config.yaml
rope_base: 10000.0
rope_fraction: 1.0
init: "normal"
optimizer: "muon_variant"
grad_clip: 1.0
schedule: "wsd"
decay_fraction: 0.866
Each number is 200 + 30 x the weight over its row's rms, rounded and kept within 0 to 999. Layers, rows and columns count from 0. The size before them is the row's rms in percent of the matrix's.

# layer 12 attention key, 320x320, rms 0.0532, rows 95-127, columns 192-255
109,121,211,235,224,154,242,163,208,220,156,203,209,186,185,224,171,217,220,178,218,219,246,223,152,184,187,215,196,202,188,235,211,196,203,180,207,260,175,188,183,189,175,183,206,213,274,182,243,212,204,204,229,157,170,122,159,206,174,206,189,200,186,170,133
082,215,258,216,270,235,241,193,196,252,214,230,240,244,198,222,205,214,203,207,170,176,197,182,215,268,173,220,142,228,183,181,217,210,236,194,221,229,160,209,234,192,192,214,211,213,179,165,232,124,169,234,209,216,203,156,186,190,171,205,190,194,163,206,145
086,195,204,213,199,181,258,183,192,210,141,210,203,212,221,212,173,193,216,175,154,240,214,216,200,180,246,164,169,156,278,184,161,229,195,187,180,194,252,159,270,153,181,197,180,195,209,200,191,139,176,180,166,208,183,223,168,167,273,165,184,209,237,184,206
092,203,174,211,146,147,212,157,185,234,191,245,248,174,176,228,237,231,177,188,233,181,211,156,209,217,193,207,195,251,188,188,180,209,212,213,207,231,172,224,212,262,176,187,184,218,208,163,182,181,180,198,165,258,162,217,238,197,215,232,201,261,234,157,214
102,191,199,164,182,190,169,189,189,244,230,198,218,211,200,231,233,226,223,287,197,235,207,240,171,255,190,208,233,263,240,197,193,161,178,182,186,249,237,172,146,133,238,194,164,221,238,198,204,200,176,224,230,193,205,173,185,161,204,160,182,150,154,223,163
091,157,203,233,234,185,188,178,190,178,236,211,215,152,197,247,189,202,197,189,174,190,198,199,159,184,217,185,138,209,200,202,216,223,196,167,237,203,199,183,228,235,243,159,214,183,216,196,170,159,201,175,222,163,189,205,213,155,197,183,247,240,172,162,191
104,219,205,199,200,145,198,217,193,141,197,215,178,142,213,168,225,199,211,163,214,226,161,188,171,175,199,204,261,181,214,181,254,219,202,225,206,278,247,200,153,229,234,235,170,211,203,180,169,194,202,174,236,202,201,174,208,176,200,174,156,212,176,207,180
096,195,139,241,202,234,234,230,220,158,232,201,128,167,182,185,201,195,170,210,204,148,197,176,211,213,180,162,169,144,215,280,158,212,177,229,157,219,263,228,217,234,148,188,231,220,182,189,205,178,224,253,190,198,191,176,249,180,220,249,210,199,222,180,195
102,169,198,202,168,195,247,231,209,174,194,200,241,143,219,219,193,174,168,216,213,172,264,189,200,222,228,203,231,176,152,287,205,176,105,180,183,164,182,219,227,201,214,222,206,245,196,256,199,189,188,195,211,246,233,235,233,206,196,227,176,174,250,171,202
106,228,210,196,189,171,226,198,211,175,199,216,225,189,269,209,166,213,181,171,198,184,221,223,217,145,185,229,233,144,182,194,179,198,215,225,209,175,161,194,194,175,205,196,195,190,208,173,268,180,182,178,211,228,213,210,222,218,224,218,222,209,164,174,248
105,208,244,187,175,203,268,248,202,167,215,200,202,134,234,210,215,215,183,211,180,207,164,200,185,164,192,179,220,184,197,191,196,223,218,198,185,179,182,163,173,228,186,158,219,253,142,180,185,186,244,190,212,192,222,175,223,182,196,211,217,173,233,204,248
103,178,169,185,205,208,198,160,237,198,177,212,201,226,241,139,209,152,242,193,239,211,192,258,188,248,173,148,216,193,202,161,204,249,133,213,166,187,200,184,163,253,181,195,174,175,160,198,237,202,234,137,234,155,185,163,233,143,181,218,183,244,218,156,199
104,148,242,154,205,170,212,182,217,153,209,242,211,200,199,223,232,212,250,195,175,232,157,187,172,149,206,211,219,184,213,201,213,194,226,195,238,220,198,270,219,209,188,204,219,216,224,137,212,226,158,158,267,173,188,193,213,187,145,224,175,152,176,203,197
105,157,184,192,186,205,244,267,216,159,135,177,207,146,206,187,152,219,172,189,192,116,228,254,198,222,166,270,204,210,256,213,246,218,139,136,177,169,172,216,211,185,167,201,199,178,184,183,193,200,204,155,142,166,172,199,215,194,239,274,211,199,247,176,207
109,257,220,245,258,234,183,228,217,201,232,178,236,171,202,172,208,169,185,211,196,217,157,165,125,207,182,188,212,186,173,226,200,211,226,206,197,245,144,185,183,208,181,254,227,153,190,179,203,182,211,178,180,175,214,194,233,194,187,239,236,203,250,192,202
100,170,190,166,166,194,182,166,272,228,209,227,207,205,163,183,188,149,187,233,214,191,272,185,229,218,191,205,199,205,192,229,194,86,176,229,178,202,206,239,223,166,196,211,226,154,244,204,214,175,130,230,209,191,221,152,219,190,165,174,258,119,120,172,217
114,159,163,213,189,164,189,201,190,222,252,240,140,165,189,193,212,202,224,186,187,189,207,192,157,168,193,215,202,161,174,206,192,196,223,153,196,238,218,204,263,230,178,133,204,201,158,215,189,163,161,205,194,185,202,232,188,198,166,191,182,192,159,183,176
104,216,226,134,187,196,183,207,178,169,195,181,241,191,205,188,162,177,227,248,157,231,175,138,214,234,212,182,219,134,221,200,151,200,167,219,181,154,205,210,199,165,208,259,182,184,157,218,217,146,231,158,227,139,204,204,249,165,207,240,189,191,213,198,174
101,262,209,203,191,172,204,203,219,205,135,159,192,184,177,238,157,210,147,182,155,178,181,193,147,179,190,167,204,196,197,188,189,221,234,235,146,200,178,168,172,214,194,228,180,151,189,163,236,216,224,157,233,185,219,183,224,210,151,195,208,186,205,198,177
104,179,173,173,250,214,147,197,155,215,255,179,154,219,164,215,218,189,166,208,235,200,180,173,207,164,185,241,176,252,189,218,163,199,176,189,200,157,213,234,225,181,256,221,174,238,212,161,122,236,228,209,228,168,181,197,212,161,258,197,216,244,237,171,253
112,234,161,230,217,239,206,232,147,194,182,205,196,225,195,220,190,203,211,178,216,227,164,176,183,190,181,180,200,244,214,195,164,220,173,187,189,252,195,229,236,204,179,258,172,253,229,177,170,135,225,218,200,238,156,206,222,171,234,217,216,177,212,211,201
104,236,199,210,193,209,181,201,237,202,186,262,150,217,202,310,174,183,224,178,140,144,224,255,234,160,282,191,185,167,204,215,186,219,190,235,208,208,175,162,204,159,142,159,210,213,207,163,248,215,153,204,208,187,189,174,227,202,205,205,180,201,190,179,194
108,203,225,208,198,216,212,217,213,211,179,232,190,124,137,214,203,200,198,154,231,192,231,212,174,191,203,242,195,167,199,172,206,223,122,179,196,180,216,180,131,168,230,181,271,170,235,207,174,178,170,200,212,162,216,205,178,198,202,231,181,141,238,231,242
107,168,199,166,210,203,198,197,250,174,112,216,163,206,162,145,182,161,165,213,225,196,192,242,199,190,146,166,160,244,231,247,248,212,246,239,213,217,272,159,246,154,126,241,212,218,207,165,146,220,224,198,200,218,219,207,219,226,152,182,199,204,164,219,180
109,201,195,245,176,222,154,190,237,161,219,179,144,240,202,184,203,187,173,146,188,233,229,248,192,198,245,199,206,249,200,191,248,190,222,218,193,204,181,159,165,259,123,164,183,178,151,165,207,250,154,196,217,229,255,209,142,180,186,207,221,236,210,225,246
110,206,201,165,161,259,196,198,213,246,233,193,210,211,182,196,235,175,203,180,178,239,189,168,217,204,193,255,275,188,257,192,233,232,196,190,199,181,158,151,199,190,173,239,252,199,227,217,227,172,154,243,202,196,212,210,237,211,181,175,272,191,147,199,203
106,199,216,196,156,225,159,148,205,173,216,177,189,215,170,192,211,175,234,175,161,211,162,197,180,196,189,230,221,198,220,188,233,153,221,190,133,291,178,200,234,155,192,248,265,172,140,179,214,265,218,161,216,201,202,264,165,162,228,198,183,168,223,164,192
105,233,167,197,160,146,223,172,153,221,169,196,162,182,167,203,189,238,180,169,216,190,216,223,187,247,162,146,228,177,203,140,190,206,194,212,161,233,179,234,158,198,202,227,187,215,223,138,131,126,196,230,201,230,199,235,145,174,232,192,170,203,255,212,222
107,183,216,193,216,239,244,231,213,204,218,171,194,152,171,180,244,222,217,186,208,207,209,241,144,162,181,203,143,218,187,200,194,150,162,161,176,240,199,214,245,187,264,253,229,189,180,178,226,239,257,240,212,203,199,172,185,166,153,233,185,183,184,234,215
106,243,229,179,192,155,197,224,197,205,257,182,157,213,202,225,214,233,216,170,209,230,170,196,243,231,219,158,246,285,214,231,202,221,239,211,218,219,231,180,251,184,221,152,209,174,195,181,172,215,180,195,261,215,218,207,174,205,179,170,176,154,188,177,228
114,186,179,201,211,186,204,198,176,225,227,199,170,179,262,203,176,174,200,198,160,253,185,177,181,136,228,129,166,183,215,195,188,221,195,229,216,219,175,204,190,186,226,157,161,197,197,224,205,225,181,224,198,200,210,220,151,241,227,194,208,187,145,250,131
106,189,187,273,185,186,176,204,187,200,219,190,177,193,155,230,200,181,194,190,149,191,210,156,188,161,220,229,230,230,229,222,221,212,234,165,193,226,185,238,225,143,168,188,243,203,187,151,205,147,197,191,172,208,234,204,205,195,160,199,239,213,217,160,177
111,146,214,223,197,225,146,150,229,175,218,164,263,163,196,201,172,248,172,226,256,160,144,207,214,215,205,214,198,204,203,165,216,220,232,187,215,142,236,158,189,212,177,231,163,124,218,200,250,192,187,146,202,201,156,208,210,197,175,218,248,218,214,246,153
# layer 12 attention query, 320x320, rms 0.0521, rows 96-127, columns 192-255
094,247,211,202,164,212,194,230,217,215,229,126,231,255,180,199,219,170,199,156,208,189,214,172,176,185,202,203,194,190,161,231,185,186,207,184,166,231,161,178,213,207,209,183,156,233,213,201,243,244,219,142,193,209,178,245,225,199,141,231,219,188,199,156,170
096,199,165,263,182,213,134,252,184,262,228,158,231,233,210,234,197,232,258,193,180,242,162,251,237,197,228,218,223,235,203,153,219,180,223,227,164,166,198,228,200,231,120,222,250,209,208,208,217,185,231,253,190,202,202,151,188,167,225,209,173,202,177,207,204
098,228,156,213,148,220,223,207,220,153,168,190,155,198,192,112,169,148,212,204,140,210,216,147,186,154,181,228,175,213,190,222,207,284,194,206,245,198,183,182,159,200,175,230,205,209,213,220,216,236,222,186,242,163,206,164,227,217,192,235,196,238,160,210,189
102,135,181,197,234,233,185,171,226,186,198,227,145,223,203,200,212,186,196,180,164,148,213,161,212,163,203,189,187,166,210,162,173,168,208,179,205,177,238,199,184,166,183,214,170,212,233,232,182,228,216,175,192,210,198,212,217,171,207,215,187,254,175,180,216
093,246,178,238,212,213,197,257,205,280,246,156,226,203,279,224,219,179,186,164,193,169,169,192,205,151,198,195,187,201,206,243,192,176,202,212,153,211,244,202,192,151,232,178,174,169,219,223,221,239,207,230,248,229,199,188,225,218,245,221,250,190,167,239,178
101,214,159,182,233,228,169,196,174,205,202,207,192,182,247,150,238,236,201,178,259,184,199,219,229,216,203,162,202,209,185,166,206,121,185,222,238,160,212,174,213,200,195,201,201,140,250,181,197,218,248,222,269,160,197,207,179,197,170,241,274,177,251,206,157
089,218,181,168,169,181,212,218,222,227,185,211,237,224,209,195,146,201,203,189,189,177,225,204,181,230,142,224,221,210,192,184,243,195,200,215,188,206,188,115,245,240,245,170,204,201,269,186,199,202,171,199,201,185,246,220,217,237,140,233,188,202,203,182,160
103,252,230,192,179,163,214,169,170,179,184,185,161,171,139,196,155,148,141,150,160,183,176,189,276,161,217,224,262,200,213,251,239,223,198,197,203,208,251,229,202,196,237,218,206,148,177,210,204,146,188,178,217,209,233,160,196,190,190,133,263,227,166,193,211
104,202,202,221,193,223,234,220,214,227,236,124,231,201,252,244,181,203,174,186,205,130,189,168,181,153,140,197,176,242,224,190,166,201,162,172,216,181,106,211,249,175,165,229,254,187,193,202,178,220,204,230,176,269,250,250,217,192,191,205,180,163,220,179,192
104,222,187,181,152,275,210,199,226,136,178,195,228,172,189,237,213,199,208,193,205,213,188,151,228,197,167,213,194,199,265,218,193,230,213,196,162,196,188,195,245,140,256,207,241,199,206,220,192,209,180,260,237,192,178,189,225,232,159,227,200,184,163,257,163
111,176,239,235,162,202,191,183,201,169,217,211,229,205,225,230,178,242,185,154,249,252,214,226,157,193,174,211,197,146,215,212,190,146,188,216,249,181,152,187,200,196,249,218,209,186,231,173,217,247,226,208,190,188,206,192,215,206,193,154,182,193,195,220,209
106,138,194,222,215,256,169,245,218,207,226,147,194,269,181,192,225,131,165,174,214,220,162,253,181,212,181,188,188,257,170,230,183,207,180,131,204,209,210,163,235,206,191,215,200,176,204,202,236,208,195,206,176,211,173,171,233,193,219,265,131,135,139,260,192
102,202,223,194,188,224,215,196,222,151,205,191,241,189,227,251,240,238,200,176,202,155,197,163,186,176,251,206,167,202,232,237,194,241,247,177,165,190,250,188,191,131,205,218,208,173,244,155,212,203,170,247,213,188,199,130,218,223,140,188,191,187,195,190,194
105,172,238,158,194,259,192,169,197,200,202,203,177,174,234,246,199,263,236,209,131,201,192,160,227,232,158,207,198,214,210,166,195,262,177,264,158,192,195,163,217,214,168,206,218,245,225,196,169,222,205,180,202,202,152,212,139,213,191,254,174,145,151,214,206
099,209,165,230,230,181,209,231,167,213,246,212,147,215,220,129,174,165,160,242,206,204,184,172,151,172,227,220,294,154,186,210,175,193,173,197,232,168,213,205,120,199,276,189,174,228,195,140,149,214,195,167,216,218,207,192,164,182,183,210,200,157,199,223,218
109,214,163,214,195,181,186,310,215,147,165,165,251,216,211,198,197,232,156,267,244,197,195,158,224,242,170,197,193,199,187,211,197,196,215,221,209,179,214,190,198,213,227,232,234,152,218,207,194,238,232,209,163,200,230,162,165,212,153,226,171,154,195,229,193
102,196,238,162,169,246,184,241,206,164,211,180,232,234,258,238,220,128,211,168,191,143,140,182,212,178,174,207,190,229,187,231,189,166,232,223,246,146,192,189,220,224,261,242,230,208,184,174,193,178,199,204,164,226,163,220,214,190,176,232,185,192,229,235,144
099,199,185,179,178,184,176,147,219,225,222,143,174,243,170,231,206,239,218,241,160,233,206,232,200,265,209,262,163,193,165,195,162,208,211,161,272,193,214,146,186,216,181,200,240,192,226,223,226,224,204,165,204,165,165,249,232,170,194,166,182,178,255,185,193
098,209,155,164,195,149,233,219,188,197,228,211,228,200,237,143,195,182,234,259,246,192,166,241,185,234,183,214,192,208,193,232,180,149,200,135,189,167,195,237,209,213,148,236,234,220,169,215,192,221,235,208,211,241,204,206,224,167,204,206,156,193,187,197,198
112,178,189,157,213,243,166,169,204,138,196,197,206,125,240,171,207,127,245,148,240,200,313,210,187,175,219,197,173,253,196,175,271,161,250,153,199,236,208,185,200,208,239,241,213,210,248,231,223,224,172,208,241,246,145,251,158,201,204,215,223,198,151,182,166
107,225,185,200,191,204,198,223,225,242,152,220,173,178,274,218,231,204,203,202,198,156,216,238,146,209,135,195,172,184,192,207,224,169,188,201,182,200,218,237,248,226,182,168,215,222,210,256,191,212,166,234,193,182,226,183,258,196,198,188,229,216,239,275,177
113,193,189,216,199,183,151,181,214,202,204,197,198,178,209,192,188,163,233,202,217,272,188,154,247,157,186,209,157,195,229,239,190,193,182,239,160,223,178,222,204,153,209,198,229,207,168,273,216,208,222,197,212,210,239,220,209,208,257,198,241,200,207,172,161
114,187,164,221,191,217,163,203,188,223,247,183,163,208,208,211,221,152,215,176,205,195,214,216,211,182,200,176,189,179,152,167,172,169,207,214,206,242,161,210,253,201,208,198,213,158,227,168,143,196,185,216,249,188,191,100,212,201,188,192,236,172,226,237,185
110,241,200,140,201,201,227,205,219,215,259,250,236,171,211,285,236,163,207,216,199,168,193,202,198,201,205,154,197,190,237,217,183,212,206,282,202,219,178,191,194,150,145,217,238,178,169,204,172,157,204,212,207,185,159,217,198,224,163,200,166,151,210,175,199
104,239,230,214,214,238,213,207,170,185,240,194,181,198,195,196,236,211,169,218,175,189,206,255,212,184,255,171,230,202,226,232,219,173,162,194,197,200,169,223,218,208,195,233,191,275,207,212,197,168,213,216,206,230,170,190,179,145,192,220,169,193,180,199,264
109,190,172,226,205,194,203,248,195,253,163,163,260,213,229,238,180,181,206,160,232,259,199,210,231,286,255,170,186,159,255,186,224,229,223,160,202,196,199,221,211,225,193,174,216,192,242,212,170,168,223,207,222,185,164,152,192,189,201,221,155,215,179,231,172
109,194,169,204,209,155,199,174,234,153,182,264,178,174,206,206,240,131,164,203,173,187,181,181,193,134,204,193,241,256,241,201,183,260,145,158,191,221,237,220,238,184,219,215,234,170,206,201,170,207,192,211,220,190,239,183,174,207,229,220,267,229,164,235,185
108,197,185,266,189,218,197,262,175,210,195,208,171,175,197,240,214,178,242,193,234,210,222,165,178,213,228,123,194,181,131,229,222,208,183,208,169,217,224,186,192,209,225,190,183,180,239,264,184,200,190,230,210,206,247,161,179,241,210,206,202,189,214,181,193
107,221,232,182,233,194,226,178,175,157,193,205,228,191,123,165,221,148,105,183,219,146,197,236,139,228,224,190,202,189,256,179,192,199,240,185,144,190,222,210,155,227,186,186,243,169,185,234,218,192,215,222,166,225,258,186,243,134,218,223,180,185,192,220,207
116,202,251,234,244,175,145,217,230,227,220,157,235,188,201,215,170,307,200,234,174,170,166,214,219,209,188,231,209,213,260,188,176,192,231,170,123,191,232,230,165,226,200,223,164,207,210,223,169,203,148,221,114,242,201,208,206,184,238,227,151,180,218,163,185
109,192,194,188,247,184,207,223,268,210,247,116,173,224,208,188,202,228,143,187,217,196,272,187,183,195,168,185,218,236,170,137,233,147,169,216,151,188,243,212,181,251,217,223,226,179,191,233,213,188,220,182,232,159,152,165,177,165,201,214,212,149,227,196,185
115,223,257,189,276,180,254,212,198,178,197,202,168,196,151,176,161,233,197,179,215,177,232,192,199,210,163,217,213,170,234,210,178,199,222,225,244,177,222,184,209,265,231,226,153,217,191,168,266,250,178,187,188,215,215,199,204,233,218,209,216,249,221,205,243
# layer 12 attention value, 320x320, rms 0.0667, rows 64-85, columns 192-255
087,250,158,206,214,170,237,167,174,192,221,213,246,201,177,186,211,214,193,189,200,164,189,213,142,253,185,191,187,225,151,228,122,228,242,140,141,188,196,216,193,176,222,194,239,178,205,180,198,166,166,189,211,180,214,211,177,167,248,178,163,135,228,189,154
090,187,152,245,194,182,210,182,153,172,201,259,228,232,207,180,216,203,201,234,143,216,187,209,190,172,184,161,182,221,216,187,177,185,211,177,154,219,235,240,246,227,158,183,217,227,237,256,221,230,179,267,235,255,160,264,209,182,213,169,197,136,217,158,188
087,199,195,183,168,174,242,244,149,197,228,195,232,258,199,198,189,194,271,226,231,206,203,257,217,212,244,216,213,186,157,237,222,189,191,182,235,190,164,216,175,215,223,216,218,237,208,204,176,183,190,215,189,174,184,221,199,220,195,165,183,168,181,162,180
090,212,206,217,181,194,235,163,195,186,197,219,212,214,164,249,181,217,164,133,213,178,210,235,173,159,192,175,156,229,202,265,226,222,184,217,227,213,203,227,242,219,235,207,192,220,196,209,214,138,222,243,205,197,222,159,167,180,203,205,230,221,191,234,234
090,232,137,189,196,221,214,177,176,216,170,229,215,244,183,252,188,249,139,204,206,164,225,185,245,202,210,266,175,195,155,169,116,165,211,197,200,165,175,184,221,217,207,153,187,140,259,208,188,158,266,181,213,233,215,202,206,183,255,175,248,247,172,167,238
093,177,237,193,163,210,178,188,200,233,236,225,243,200,162,229,181,203,224,191,203,151,227,197,199,243,217,158,213,242,197,204,184,208,180,211,154,178,174,125,246,204,145,199,196,201,172,177,223,211,161,236,189,235,185,161,225,189,227,182,225,244,214,198,209
101,204,185,238,218,228,216,211,238,170,196,201,167,217,159,201,228,173,214,213,190,235,177,179,193,195,159,174,210,240,185,217,253,166,241,204,186,201,237,191,171,164,185,175,186,182,252,244,230,214,177,191,199,218,224,193,234,224,210,219,235,136,178,210,165
095,200,190,229,211,230,195,188,206,256,198,183,195,198,181,236,175,182,200,151,211,181,167,140,226,153,162,223,209,189,165,196,151,240,197,184,183,243,236,207,186,153,234,159,209,193,235,194,231,163,189,249,184,199,188,168,181,189,152,238,192,185,194,161,227
104,247,234,199,217,153,208,208,256,212,198,213,222,211,213,145,161,196,200,162,143,263,213,234,230,179,164,193,151,215,161,210,192,223,213,132,209,204,180,197,187,206,264,199,211,237,175,258,229,232,197,223,230,156,180,172,192,174,170,220,224,208,208,211,243
091,197,149,253,205,166,177,170,232,188,228,254,217,247,225,196,155,162,168,181,231,247,192,170,117,246,224,234,236,212,225,167,211,165,186,204,134,241,196,241,223,225,189,236,202,169,162,216,176,288,195,175,222,217,192,224,189,223,211,203,236,174,209,202,199
091,195,178,202,256,202,232,174,178,207,239,192,221,253,169,122,159,202,215,206,212,223,207,168,213,187,163,240,165,221,248,227,263,179,210,169,209,228,206,181,222,198,239,157,167,245,264,210,206,143,208,223,181,240,144,148,164,228,206,212,234,206,187,186,185
089,204,216,258,257,224,207,219,207,190,165,229,192,213,168,210,209,191,173,192,207,174,190,219,178,247,214,233,227,164,222,214,168,244,233,251,181,184,159,186,216,185,187,177,204,204,245,152,140,173,187,177,228,211,146,242,147,234,182,143,137,208,180,184,228
090,226,157,165,258,192,160,191,145,189,166,269,216,119,239,204,162,232,253,173,197,152,263,181,222,204,217,210,199,146,219,197,231,185,225,193,198,159,162,153,195,228,237,198,201,193,234,233,219,194,193,175,202,198,220,167,234,143,205,178,219,258,242,179,205
095,153,201,183,177,201,226,210,201,187,192,177,232,194,236,171,200,193,192,234,191,191,167,188,213,211,191,190,210,257,184,203,239,196,189,236,234,182,182,196,130,299,208,172,193,234,198,192,221,258,152,161,189,175,181,187,227,202,231,227,224,189,162,233,211
086,212,145,185,200,203,180,176,192,207,241,171,223,192,213,228,191,221,183,224,268,216,217,220,277,175,170,201,195,191,172,184,193,233,191,196,204,189,197,240,169,177,174,210,257,201,202,210,226,247,162,216,232,202,208,207,196,189,194,213,195,225,203,252,219
090,265,197,193,258,190,242,190,195,175,235,258,218,155,178,250,225,246,183,249,157,178,219,211,167,171,197,210,226,193,224,243,229,228,193,181,248,211,199,182,217,183,120,200,191,185,161,229,217,223,181,189,207,190,181,174,283,204,212,128,243,232,197,171,189
095,168,204,208,183,215,224,145,220,201,232,153,174,140,221,224,223,229,175,234,201,127,169,243,213,170,178,239,246,200,189,180,171,213,160,186,192,172,209,183,201,188,190,257,218,251,149,177,219,161,241,219,237,211,172,196,232,200,213,216,196,240,233,193,198
097,160,184,229,148,225,176,214,244,177,240,229,264,271,240,147,169,198,163,196,221,265,176,188,225,193,178,191,199,192,242,209,216,223,243,205,198,206,226,199,194,173,146,163,175,219,170,263,230,273,203,203,183,214,207,145,167,214,167,248,215,156,188,215,162
092,173,205,135,208,207,172,224,177,181,166,222,225,176,154,169,217,140,204,200,184,168,132,185,159,211,224,197,194,214,197,237,169,225,206,178,168,249,224,157,211,244,161,238,180,212,228,189,204,265,284,184,155,195,195,208,123,230,144,220,187,171,257,184,263
093,239,240,204,182,219,175,196,188,211,186,210,208,222,228,244,221,155,206,187,254,161,125,145,201,203,160,209,202,221,161,214,211,222,188,224,211,130,213,244,208,218,197,195,212,169,156,182,208,257,257,211,170,224,164,174,201,174,289,167,201,169,249,210,210
095,232,206,208,210,218,191,201,201,176,198,211,233,147,181,229,201,203,229,196,182,229,196,204,199,167,235,195,144,197,175,181,182,184,185,198,179,207,163,168,201,204,177,180,172,196,194,137,166,141,240,201,213,190,197,181,179,225,192,178,243,237,227,253,189
092,238,223,235,177,181,168,219,191,247,199,179,222,198,205,242,215,223,218,162,139,212,207,159,260,235,227,181,215,191,129,238,214,187,228,147,203,221,212,236,180,197,197,201,203,130,260,189,202,189,213,177,163,208,200,128,194,169,182,183,191,159,184,201,276
# layer 12 attention output (transposed), 320x320, rms 0.0611, rows 64-85, columns 192-255
086,214,175,192,261,223,216,205,195,172,204,174,187,179,225,197,209,136,255,171,191,218,213,230,184,147,193,161,198,166,216,169,229,226,212,174,243,202,265,248,209,239,185,212,251,222,219,215,157,211,197,171,170,187,212,232,198,227,226,234,189,161,179,228,255
086,169,195,170,214,99,202,223,268,231,144,227,212,233,181,184,180,245,188,236,178,202,234,241,216,184,227,184,198,191,177,202,214,133,168,184,175,195,225,211,189,207,167,170,194,126,238,158,215,201,194,174,228,218,245,152,229,238,206,182,172,218,204,221,243
091,187,246,222,201,228,234,195,276,148,186,185,269,214,184,145,198,161,182,159,239,196,242,165,218,156,188,150,231,231,229,179,213,214,271,208,143,230,228,216,123,225,170,208,204,191,230,189,204,175,231,164,166,186,178,208,224,197,170,215,185,152,164,193,239
090,218,171,237,192,220,178,235,182,197,177,176,204,192,233,177,181,223,215,230,199,215,173,205,192,171,249,192,218,145,158,178,211,170,219,199,188,228,187,196,212,212,160,169,202,216,161,200,161,194,212,208,230,201,196,171,196,164,221,204,198,158,238,169,189
089,191,175,166,193,178,194,198,234,242,196,127,184,151,177,168,201,186,202,193,148,279,236,243,126,176,175,153,189,211,190,141,242,247,214,182,174,230,194,209,168,203,178,226,197,203,191,195,260,248,84,211,158,162,197,191,160,243,199,207,154,203,200,170,166
089,188,121,157,158,233,204,223,166,229,221,183,231,176,195,169,226,168,206,156,207,201,192,249,224,160,208,191,193,189,169,208,152,201,145,185,204,203,238,204,187,160,260,205,191,178,221,182,132,213,197,186,172,208,219,223,209,249,249,262,215,175,219,200,201
092,215,151,216,214,210,197,167,207,245,171,218,198,226,209,251,206,215,146,208,217,182,227,276,205,179,159,168,190,159,181,155,182,195,183,208,232,225,203,178,261,189,202,195,217,180,198,218,248,211,247,204,186,225,182,156,208,168,180,216,185,216,234,193,208
092,146,185,195,199,195,269,172,154,150,213,237,208,207,180,181,199,252,173,176,222,185,169,231,216,241,210,206,160,145,208,165,198,155,208,211,164,192,160,138,183,198,218,219,171,194,187,224,185,234,214,162,203,263,175,215,221,212,222,177,181,276,167,202,177
096,168,192,222,207,199,211,168,231,209,172,278,191,197,204,145,169,236,194,226,165,146,176,107,232,192,214,208,197,221,182,142,255,157,225,207,238,197,178,188,182,164,208,208,229,196,221,176,196,196,189,191,158,247,205,205,240,213,183,191,162,181,174,274,199
087,205,224,198,246,152,183,211,149,245,156,167,152,220,242,173,201,221,194,121,180,220,132,164,235,212,165,128,218,225,171,187,145,213,185,141,237,208,233,183,225,185,276,125,198,191,261,222,188,226,146,164,232,280,191,218,189,227,253,204,209,197,219,210,217
087,192,191,222,163,222,211,213,218,150,185,182,207,179,203,197,201,208,147,244,231,242,156,241,160,222,188,245,219,166,228,210,159,195,157,210,218,199,221,133,228,168,201,189,220,154,163,217,196,203,159,196,185,208,233,208,198,190,180,191,220,186,254,211,178
085,224,202,223,179,197,167,175,222,208,194,166,185,192,164,131,172,175,151,217,182,199,264,190,233,108,218,213,171,188,171,186,239,198,223,203,162,209,215,224,188,193,171,218,166,205,196,198,219,175,162,262,219,213,223,212,217,219,177,165,170,193,225,146,226
087,213,265,171,193,271,143,227,208,235,203,139,181,184,239,220,200,214,234,251,183,232,202,196,217,165,218,162,172,235,214,203,218,167,162,193,221,193,161,202,192,159,233,139,188,188,213,158,216,194,181,215,190,145,228,183,253,185,199,198,234,217,172,176,178
094,239,235,173,233,205,178,174,214,169,205,167,217,237,215,261,222,234,201,214,228,195,217,221,184,238,188,203,170,196,194,189,189,201,202,261,240,139,215,252,229,226,223,214,205,146,198,232,204,175,263,182,142,123,199,251,237,186,188,123,240,177,221,205,209
087,199,227,172,218,161,171,192,181,169,162,195,230,197,206,235,174,238,244,226,135,166,162,146,193,215,182,239,184,175,201,227,149,192,213,168,222,177,183,165,223,205,267,228,241,167,207,263,181,153,171,170,152,138,114,201,226,157,201,230,213,181,214,182,190
087,178,205,213,170,204,136,245,188,244,207,216,187,169,188,208,231,202,167,187,198,243,217,185,157,164,190,178,203,202,185,232,240,174,179,219,253,224,170,246,183,205,215,187,223,228,219,187,144,261,137,193,182,204,190,174,179,208,202,242,169,204,253,123,164
092,215,204,181,233,192,207,228,205,199,238,157,244,238,205,215,201,151,268,232,200,215,197,164,225,198,252,186,180,159,207,238,214,207,148,117,165,228,177,221,189,213,196,130,166,214,214,228,257,236,152,211,274,252,200,221,178,173,232,167,187,199,240,222,218
094,138,199,222,249,166,168,173,223,196,195,196,212,196,188,176,249,207,212,237,214,165,175,180,243,183,212,209,192,236,183,176,176,195,185,239,236,195,228,198,226,196,232,195,215,147,203,166,219,171,186,240,248,195,144,202,198,154,188,209,230,191,229,176,235
086,234,187,210,176,196,210,252,225,170,179,180,180,202,232,251,212,202,222,164,204,203,251,201,201,192,206,179,241,195,209,243,174,202,183,209,231,218,209,242,254,188,197,166,208,211,176,177,237,170,168,200,157,237,201,200,220,114,193,169,186,282,168,216,184
091,176,156,142,234,175,180,178,236,192,202,209,135,226,196,180,197,186,199,214,198,268,244,228,204,225,196,186,200,194,184,239,167,183,189,177,200,212,211,224,207,196,216,201,220,205,199,213,194,204,181,195,211,176,143,195,185,222,167,214,211,213,168,197,218
095,180,194,206,192,219,206,212,203,196,210,186,197,187,187,173,167,230,187,264,209,219,199,240,190,112,222,211,204,263,214,213,213,207,254,208,222,194,165,217,203,212,187,185,202,174,208,220,157,180,155,197,180,201,157,234,165,138,218,227,245,187,191,209,205
088,227,177,216,172,192,210,163,183,182,223,185,231,237,191,154,230,198,220,208,201,222,158,167,246,194,210,249,179,211,172,178,251,200,244,216,211,225,179,148,191,164,206,210,231,242,178,163,186,212,207,206,198,182,158,241,193,176,199,213,189,199,237,140,149